From a checkpoint of a small transformer trained on Wikipedia.
Size: 10 layers, width 192.
Architecture: RMSNorm before each block, rotary positions, untied embeddings, some layers without attention, gated attention, an embedding shortcut, capped logits.
Training: a variant of Muon for these matrices, 112M tokens, 6855 steps.
Each number is 500 + 40 x the weight over its row's rms, rounded and kept within 0 to 999. Layers, rows and columns count from 0. Numbers have three digits each. The size before them is the row's rms in percent of the matrix's.

# down: layer 5 MLP down (transposed), 384x192, rms 0.258, rows 29-45, columns 0-191
# up: layer 5 MLP up, 384x192, rms 0.271, rows 30-45, columns 0-191
down29 098:509535477486523466469430556508504541484529495487444483467494524506439515501513553474444509526438516538447564511506546506489486492532510451488531484494536582544495489511487515455517487434463522468506424447492518503539500584456495445495442505525506532539592580511486469440474491484546539420483492523498571553494461536606434467493517533461502483522533488577529413508536533444530476498528473409565545501520530525501425519547489521509541476515558441500544477528518537485555556553491465607573476534447458506511482404527451515487504422506464529412521557515564466493511562526489477539
up30 091:429445520474531484458440510542451516476462519455545464550580511472511509580538461481454483507499371541509473535463549509561522538532524467449460540498633518526499508468568533576502491453464495475475525493509505463482470466532497503473524541511421405464519528497501356496494407511502526465483514527489474551492504490513439495440574494519475449516480509531460520502532514435464495512540558462533539404527506504513490520550527498550513486443531509527507527563499471506538436486443483477498577546491527503576523545516496558505478451554418493482556489518487503549494557544521529484
down30 107:558521496482530511497471500491572514478547489486475454553532488485512469525563489534546487540485513473575530527460526547453487470480602526536462471499430550531563439494531528514426563496516517480502484461507487532481501515502516526508551479501534487573521542566527531489558572472473531551439568464494488506542482363407485432554560521481468552421524527537606524467495453485445499551485457482522535417517517530558580519512464465512549503440408519564497564463520449471501540483524547472467479505475499503518485509565472454498523438527459479505507587444477498466491467475449515477
up31 107:530479531512404496456554498481517520569505494532536519485495470521490468494467452558554484486532557493515457554509465525493462486433477476541547529487459560495478557490533433535506429496513451545488532481491455455567538500443459482541490462520478420546562441462493491459399458462390545526471475485562463514537502481542566504527512565510556537500471463531493540498566508505485489504461478466481547469442603530517514476411518461536525428520493565584496524434539545570460521487472511426526533539471545488461556498505478465468472503523575502506532525475539498569577425505472450482
down31 104:557518515499494480460468508473448546537559445512499489453448489501489555477436489479534486561530503499523514532521476523448478519512501480443513489506533487464506464525511499451497429412479543486481405487556565462531498603470507524442465453443482561456455539472508564498569489472484536484423455486478494596465484542522562509539492466467566549473497485420441562540437473526481519487509529455549444498422482476547485577510493463507490520452431539446555451483481468496536507474495535527537455561559484486480502515395501494543467497556485491455593510506494638491522473476505531466
up32 094:498525455492561526481508498424545565463397417533538574540522562459460511518494525525521490477560456534423550439478455616505448509501519477459444557540532478462493547473479523515511473482445503500468586484512488519470478439488560541483436460486503565499507521473503541483482577455535526492463469531505504491529467525457522551480505512473510476468498555473461507428454482520526488500545552604491497528472502482455509561479526504466500531569434488496457477513462576490531570495541570512462532464377485508575533511484530491527504607458568479499433498474524508488556465542503489514
down32 091:488527487566490533503509489546445465429531512464483481519478452514507497544462463511457456554429504554533509507457496455445501499506450541520478442515499530438531532465546558454512445533460479419430450519413527598495509503488533546473483435545475481447508487470448493590567528467485533471443440570517504461524477516517515565524464477473468425564468499501499483501477546542482543534565455478523462469438521523481419372535470480571473482514450505503569510516510463487513497574441519436496541497561546457497466490533439537481531539492499499484555450513440474567458477533517545569
up33 098:559414448438540490485483484534497623536520539532493469553550437552455548502556507502398584473462501490514438548458524495448441501520496498467515476502390511513502496489519472481548587506528468423509604457547496524457553493478509476532574495509494471523504446466456602507509464518454509447504505544422463487506465497517447529485506515515466467455561498413500444500517501562477419502497572545526414522496489452513497486503465525553466516562498475497450527505515495543516443476541532486515479517476514533492533500468477516481511473495446525484494542514435510486456541427395512529
down33 095:557599502481511511431481552455474465492498467541508537500488530458472441514475533537464513560504565573528491505554509417452588556502437609482546562494546481502453488480477527459516474514471519490528485366455533524446500505526460551510532505459500477432522550519506423470532472407462466512562465484492461531438523482502584504462560507552563468575500556488486433508458462512553448528495502532592459451493478525503564533500496511610558498503492481546507548501535479469539494475453520507523438475535567515531528501508476459483514465507512498518458461505480545521511498449515562507
up34 093:508435448417527502506508503525500541537504499499546507539561643543471527522491504478441493477549504460502531458497504487536541571439464531450510552478486479433458502403518500534426542452461479481535460465474423419470475495529493523502506500467439494424508508412444515452499460488477478442582481514560522498474529510560476422555509473531409500530477530517442492552522477530456474489491496572527506504519512499450534476503509473513564577486489473433528541483514499479517579520521599492505429482461512531529458547469464476498524430516499537499527515490571547452477576415503489525
down34 112:509443528516392460530485515490434505518454571504541448517421537516497481411551458544458389567553517480495530472490511506511544508468480436480519534442511449580472486515597551448519518388470532505487476491535512562452517459507474529484520515550529472462465478526477549473506472436394501491474537509496493452504524452563462552465486490520487478514498519464549420427430490485472487388515498526507485563520529503548515512550495493439536527534484493459473600569505517456496512499484547506465498533546535461493494462563485477555528462544482452443481493558481535504437481498493464508
up35 104:467513536447553509479526490529514468505554491499546564520497536424488503554489520535490505485487508507498490490476434502552535479471414524473546512517486493550505523522505471521520442471448472540522443556488552465460445466492573417471513461514533444457411465488473531509506497540478514466541519504478471497447526550535498527425526463529454485487465520502481515492579534454517467547462365589514509526484511575596409483473516544457546543596499566521452459472506541569554421554482459505497475479535504483450506541442457555526511426499541561501520527489526515427564442520562520513
down35 092:522484580546563496505483481527540529475481447516452522496581460468532518565407510485540539518518628456451634495515500477499486578467536430550473520471510451488483547466409510461475508497505580472555504510557506469446411459534474527529526494508548532454519478473490542542550467515521445470540465513539500486467455503521540519498435535516489491509481442478537534486436483524487440494405534544500520500515464499509559503543497511473486429510476482526466524471580437510582507489540580495487513481502524503481531515536501511451522428480452456470495515516603468528390501466499505479
up36 094:489511527503502484510517496481509508473582485403481435489542502572418456546498461474515502445578494419496527517520530559495477473524484516510459490488477477559478451561467526500545433497482573442513552480544463472478524477452471551440454549477485496559485494433480505434488490538572474511431560486549477513498453538563504474466510498509495491475482612521436460547553523474558509439438508473455517533565541528552533474513531546467556487486527460578528509428469514508622470528534500530544460468509575559504516519480515529509516494463519516539474422558541438454575473487458528540
down36 099:553498522520526427538526548549540517562507461489467531451577437555540513502481541507484460491497513410520524405490442526475587476488516513479483448559511536531523502538547460464471551529550557507488498510529514506517518471520492520522534484589467474491523492456516494514482523503460532626454524541428594532546434592524580494598505530525555548444533438524472445435518552501481442546541488461560530490531513552492482526439473460497538488528430432535463536580529512539488500522515490431461441486492515453543479583521501547520484496470477515536503493508453475512505498522459453533
up37 098:492471497477526513487466557491512508479500530420573464494512517495493528510471511506505509471496454454461523531489500489505452526533486499579502448523604547475519566460517441527508442465550455516568483473530559502521465455509482501549450454456513467541482484474490505413449571572496546466509429531528543565542596488467534531488481492551496459545473499424492547524453515520470461437493500437585503452510482455507457517475418499536445494523408483484488498521538425534533499554476481499548449509480599518459417507492516524518549497466563436511562550533504565482484482458395496412
down37 107:482462482427502439450465566549461499573505515504444562523456441576502480502502485439464520459447559481536488501435499468499507504511530489485535492481550475471534485495502540557520515455448482450530471511483577488424569509552527542500451542557452497544587479528504570499467479444504505549477482486543562432519461516487458451478539504498496520473468551549471549431456482494497526443520532440533491510540542422491406418532493475494495471431509458468444500475556455438493499577526525490495490489493533547420462618512515553506496404467510465504508502543473575515519488553527513433
up38 106:462587464567526421486554525530444458532507431480547485527482501523463468540492523448474443568478556489438404505469532479559516501535471543509517505456540531525496524545510539495420518476499525571524503529574462411533507478486443518532523525494491520508433527494531487487456507533614548500443513447484438503450522504443518531538445450521460576432503432522464464480509523526478426504484462471490512488504506485530459503439529495520499495472518577443549446439467462516399542565552467505480450472487512467458483459518552593482545529502513522543473523475551401489504513559465484506
down38 092:476535417537505480493461454450517559427484513455476440536486519491534421525507566538585505515545573521533518415542478573499518488475490496499534539513482572480504528500436524508440447482484491500509545425519438500498508512484460435509500441518521461486453491534533515453545490463471435443434530540566510522558420459551443517569486455554554530458548472512516470467530490494500531528546445476531488502548495534487576453443526483535530463441478482575464479504511454484463509454510491434461429495544371498497506574485466482484428539443515522535534480448489539500567492517482566476
up39 100:389497438478520490508458476521477515400468537531534455487492473490508495546526529463512508500505451479446568533502451508564493536553522466484545554441500460467490569448485477484483541522449484451524489524477554562498471495438502438493509491443477441474497507472488545500450523482518520501430485434498464538509434575515600496526469530520552515479511485524445491530475557472463547472536395583499498483496496533544501551477429493490436454516541516532615555480475487480499471561560534464575512521428402481438508493467543557457430505454486462443488482495512485454505444490514548565
down39 093:499470537470485475473441565501503424472527490541493489497467503617575462534501497543514485483510540555495515464479447516508509452464624566523490502483438552479500521471580535517437538499589448527476512486500501518485446547574551564620536488497462572506453485449529515472500453486479537520508451527476526488474488484477551524528528440570471467445539445528510505523464489548500475496473460556480512519493488541509440557582480508434526550463499518468458537470487509499489489494543510615532478480544482521489523532593481569545548562491491489450469504576507470505594528460451502530
up40 106:505486570560514562530475478514526489467487521506529481486510535555484495479494499457413510500531512487465504407494556513522438549521481524426449569473492448517472523500481438567522465505482506507524478499492506479479523457472498483533568564513519456506531494524514438525567589590512511533493563389458478515501501501541524510463463498452535605461454451499511444439479525572530497507454506512466437455502457550466443471443517446570455482472528401558480418542560509516497426527468511521556566490521513428515524459466553488570542461494514565456493490582481559480524514492555504516
down40 092:496504492562506494554515475514456472491473536497464488484505494543453434465475458438535563459506547512497493537514466528578526556582432528408478485435513533459462463545542543483559518521464503552506423472474509578540460373497444480505542391493479543517589472500472480501448438518519558532434484493497525492521473449507527492488488471498561447448470498439542467505475564541490432469504441458556449440517473463530490451517472518503520506441554516492491504508442444448420501535487541520512526474492551526457413515474493523518470500609509570469559513549508462510471459487540507506
up41 101:519474513489505517516524534538496499519445535459521508481509586569496546512533528566543504484561498512506407488459496507488484482491486494431570535476454491470604466568440461445476543456514524454521556521497477568486492493585465516529505505520560418544527428447585554507443529564542493556490455527457525492434546487591459554522530573469491511515527537496549543460540498496515455515500477574551460474536504475512555411495542578518485452530413505515491487504487537524407515429476506516497545500433573502489448541548476470475525466467497458523500463459532482537530511476420495533
down41 097:533497508486522488524430505495527449540508482534502468538535477439466554520485472533512392459432533523497521382538553477514558540497456485530540481536510560427503561506518437490551459496470548522452513509482486485474466531482493487565454490501511548457538607510447528480460437558563536511523525543478512502509480471511491506458480536490517450498548521518585531554512497538518537511462479472542471489527573458474517557472436393448472499485508514434531392546483426423464437454537459553437479558565505499493492506524520475488480470460491450503512597492511469454525544434463556504
up42 096:460560455472484524476524546462539502546507534497521454458530513492461550483411492494544490475412550509527426484491516488576430444512497434580511500443528488432526474552510429575477406462546519509466510520387531480475528506547454512532567508535537477482516521427550554578439519504520460471489477516468507500498494532524518469501476509571428466543519543451522465481560480550510485518524534491524482481576482574543495492467542412508513490436536474486481543505398582530484543446467420514512482494468492462508455549496521494525553491492501492450471515558502550444511419515487544463
down42 097:510485521459520563601526536444459543497492543475475466528531439527546472489498457564486414474479480594527489442549490498485553509469503495477557486488503521549459515485566551483471473447388472516474486448524483481499507417482448553462538541491496495548474463538416483517509579494431516528507552533408466592521468508511555518493555474430560513533499473523501483501499544449492533463407524505478488485531515456497528493476530441387461518450513514502479433478533446456495488498557564517496470531463523498470455491485533468480540629526524523518531412528520465485480485499513451541
up43 092:498486566515499544463511456537529407435562473494509449471523494470547542502520467538464529557593482508439509513433572507554484435526532562521532543526499473552492514480465477479541511455498472495472527460587440443493461439426563426513497559539502563500467546443484446477460478562498503515555486485495561568497527482537432510515438567572461463459450501451550472454487506542527511413498480451559515520509503505492522607502522481467536492491476476465473398524525546457504548532495456479499464545449503502452468383477453484496522487567518483537503541518502505485539497472561512522
down43 103:484493490505451482453492476530550508463513540523490493532492494432486466440559496552466433491517493527509479449556492500527447531489486536412471514484443512512440432500422504514514454463491487408454501449504454527521515500393510503469562464456462505434482493461466525541494484441492464415472403513569495532474536473523508512498525521522463480456518499518533519527568504512464521445527496515532497545518428452422506524554565483475480518518506486575436445519508548420475539548481458511579485525455495541594452519517564505520483500507546500467576509510607491437375527440478519526
up44 093:550513374491535473513471423501501451544549559547538457509554482489507495505439533486509486489481490487495478522473483513514512510451524483488475458490484451479552567488491485434520463602395488543541470499477421454577447520502529552530466534439397464536515445474528568500560488537448531495454484450530477466454536539483541476514498488520533486529474451472510470499453520544484464436425435520497500568572521538510481555493476562484537514483531533504495500448550568499530493529562483547475470477483441460464509599459451496541540565531516463514452487521453394533453501435516469523
down44 099:479550507473494515504542522502444574541503557513423522491563521508471490517487519484492519572491500445499461490474545474552494449408524485500561481407466469511437452432489444460444505475518506506531475554447520443443537442514542461459489478535522472468512476535524526462477477512533522448468472518455533513515494590491435570510416456440413521496534474542517451513436502572460486499488503476554522465489466628464502494516606482538514489502475477488457489490505507536492524510579494444478490450504546508523603481571534515517525500531516541442525454521549559503473449572568461566
up45 098:531445562473492463442491471492520482485488496508525484434411476536561500512520447538521457606422534516474528515534472481518474548479504460544457556541500513485547488464482490469435504450510540486480512425551430416524533492445532504529494528511568556528479479485448470529494482482459501467530428487523497456553501538445464502422515452471510484484575562483464489472481523492445521488432462429464604518442536521571457491550572446451439526572536559597443454505447528550509471529533547529494463523487463469523513472493491546521497492531525390484556522509524478499456476493560542478
down45 105:490462417440434529498395468475516488425470487536514506506489497541457466488445524531461420535522466445565537493449441452504529473426483485490515507536463524531533504455537496447565491499511523497501472561472540516510519527473527565543456544558464543457457555485455499470446491569443510516506550611482523561478452505524505585492472528404574509480552539537524463484489532458472498514514503545528514534460464514571523566432490543469500502480503606433459426462474493462520518532517553497465501539460548482509530553441448529519496501535539556477532524543520484441450526519546523576